config = dict(
    hidden_size=192,
    head_dim=64,
    positions='rope',
    tie_word_embeddings=True,
    parallel_block=False,
    init_std_down=0.0,
    learning_rate=0.00216,
)
Each number is 500 + 40 x the weight over the matrix's rms, rounded and kept within 0 to 999. Layers, rows and columns count from 0. Numbers have three digits each.

# layer 10 MLP down (transposed), 768x192, rms 0.11, rows 503-524, columns 128-191
464495486425479514469493432494508492608498510526494534465525481544431555543538496489510476572526473487490504517512464476512423514481467437464551508402544494513560440554537527489463508556493459
446477486586477526499581506486498472475483482463434531556494493556556554506544471466536511471454477410410453461549545479493504480467523490511519519509519501437484602509498596522553498564378489
547538404488523525521515437480534505509465567526461473490449556520539521520560597556472523515512492484474605519471580521575540467564470456503540448454493459478541505535476501418544481537471511
515517522570499506539519459476461537488525427459515513487497497444468465506490493512495528466554506497495540464535455540533522557469386525449467474501580550494493575574483519495547552492497461
527442459553484556514542488501571514616465512483429438451517524497482498514510466509503509457494451529443459464496458518477533527490496541560503557481488467509439519470592512520513472571519550
423535445511487475499522524506479448419491443574498440575534529565424476450470578465493462447537513510483520504508431556458492483496499511433460516470507466377525482468534457541470541523401513
516472556524565478466537503494499569476497480557461492488475484428521521500468510485431567574547440458460540529432479502482461491452525494495533573398442440490556568480447505499531473510489462
499567472505532519474543474507536489542508510508475482519519443471503524544494497516552500503552517462491520557476477515535454526476585554422464511483516493548535498539489471485574467504483490
533476475423559475409443462442452482439547477474502497486515490520472508488539491570439500496411525455525527475502502433482558498575496513521554506486537498467490487529466365481492511490478600
510445489489451467511516487542555468502542539467509550509514473598512513560523500472464491510509457544488521492535434564463518532421476557534561486552495490565470444579452486527508511456434490
508525472550456497495498506597513549468421533463540420548436463528454547523483527499533540531388441501500499503561527452548454454517517493421474528505558511522575528495575556441511508609471490
481573409502519514534483478452497505485463532423484492459436468481530544526472493565521454453527552472470462533477523548525431506513600487494511502505547498441457505499532467459555526503434577
564509506509566565443526458450534487459519533534415478519510421571545464508555558427516537500478567537520530495420533488494609489548463427541489404456591606534524550444501589449477475475499474
532383538444549564500465418577472465457485480526532503475500609523526466440469473495545499534442548554494415497494550503456483466494522467455476478558539460569515533518533516496475539433504482
484438493446500527431487500532590591459495501484525502541531499457491547458502514507445463513452515491469470493480424465451531505525480509471450425505530540487495549500536502499487529537492463
459491490507494523470578496500567501500531522503477546488554421501510499539500505465501503513486530505447487480458381550496491498528495499543509490452501493471469553467520531471516492486490476
525532516502477481557502540518511500540516466457538482557493503496534481458548419510486495476498495525513419469470541500500480483466527530450470462467488453539583491562458466449470473551439537
463523473448591490500500474556472544454458521354426579602509508544533481438542411526564496335453513421487533499508399486449522431368468545382525530406483435525374495451541417505449518523445473
550456518470456505529513577554518482471489512445485508438516495482413567475495479449459499504473437533480534450565499551410579502462469464551532506553461537509491505522519482494475489529488434
547575513394574478473590477512473504528544475537472538480472479504476549534514424479593480471516507481457408523442470492526559467484494616582458474501579559542451467461403443526519452557450470
444496472558482552489441459528449480482494521489502550454504473536514543452486515496521451500575469484467481471496471470611507499548504480509446528489473452521488489502486537476525549449447438
495497531474462557531560553531523482483481529513463474536513496570538493447551538479396514416437512453481445515536485471466536485521542447505535505556548468466535508510474435400432504466465448
# layer 10 MLP up, 768x192, rms 0.123, rows 504-524, columns 128-191
480500488507486510498545400579446537482556518370468518569509534526468440517465469576515476531513481437511552470497506488463506486475583473502514500487496533533504395478496544502528474483559554
495527539482441512527531492526470524473553466534541414518605463498527531494485507461528491511488439543521467485458510487505482511535524472528493512471517536509480478412607467481485419588502544
514453463541491455436508480533549465477471509496560508534456557496485540511544497466562511495530497414496474533544514464530517412536577483440502503533511523516549512455457514505544521455585568
526525506399486447469445513530414531455527501510459477487475526467535532361498470461513496460500479501509548479501523512514458424540477487468451508560547490520462550534548560609491433428571512
496567468482478470469493499441482546538559433495541500492510561493525503595546523489520533600525482524546623520416491562479561581524564516502464590489579491542478484470480510570433502457560546
419563442536499477495522472519451532494536407466506460512517538551509487503527492451517458466444465522458489433462527505499496544536531457476459486490460552507524466523586509474502546502484521
490429512430429481466459491574415493536532459514515468472478544532495466519454465551490502528470428548484464485515552504508535459511488453528462516444496533488528510520500452450530511518496554
586466482438425508506482534488445473554521445478555488559508454544494465375480501522548478488498545474505528486567561461516491435530449457511519512536509478545503406427480553477375407439464408
474543499492470532477427491509471512528557505530468456544501473455535522464516477464499430547422558487532552544465513486507485446503540470465517502508503484500506543490479600534502510462493500
471498516522445501472517467607420494478463546458489448519485546570563482435480481585515563546485486512492496523537482502528518538553525466477518458420501530575477569525489511447532515597511581
448450477521482508491550456495446498479505401480485554556542584494559530530463488553547531526430478530481490482487504510479513438562472468499522508489537501484400502491486541581518488514416494
516519571466470418517534518557536531473512386489591531586489516546486536423491479438518500549538501546473518506549578502573506441500499524468526546520495525579471529468502499533426381522531534
466432551500497539452543413556525507519564543505489458494461550556508485521476420547483512479482425460536510472464479572494486521489466510504379537479472467534523489527515567501472473531465525
478490528505506452471500511505465462472448473503505462560530552500512605489480487466469428487484506512488617535530541501486434551483444473563447413495545428509548501480487594515513536515540480
544528444452474406480451500611457476466543507492456495494481442505550476502511465460560516488552518527536444501644544439458467453507551480491528506533469512477531522426522440481457515512499484
521500493465482500495544484492487472493468513531440490507567551443507439496473521475501455468516479526522586508566521483522506469490483476496428560516509581535448468458506478523517533442536436
502551443533414549507523429549372452557524434493604566609499509535518530476581398508570434457509542575531644541451503487472544444450472490474461482346481556587419504422543400577430591505484483
518491526444497420491511551498410514469503483505450469502567515521517507469510490421462449523510517617527451451619523471476515482559521425481473544539485487521482505462530502522455496536532500
607460563475499459427503375558474425573521523502524500514457537520515469503507448491554544558494414524414520481491470549484489507454479518548438499441502426527425489512458533518528394559500507
463469523433509533445498481544456485481455439465463476556542547510486473440536519496547473545506496465555483548537534545456520449479484520530452462511558507553523463487569533517491493460537469
488581551463511517474474465538545412515438456464581542515546495452457557493521483489566491529432496509466543566582573511566453531454538492562429440444510540523491441501503470506511431509532455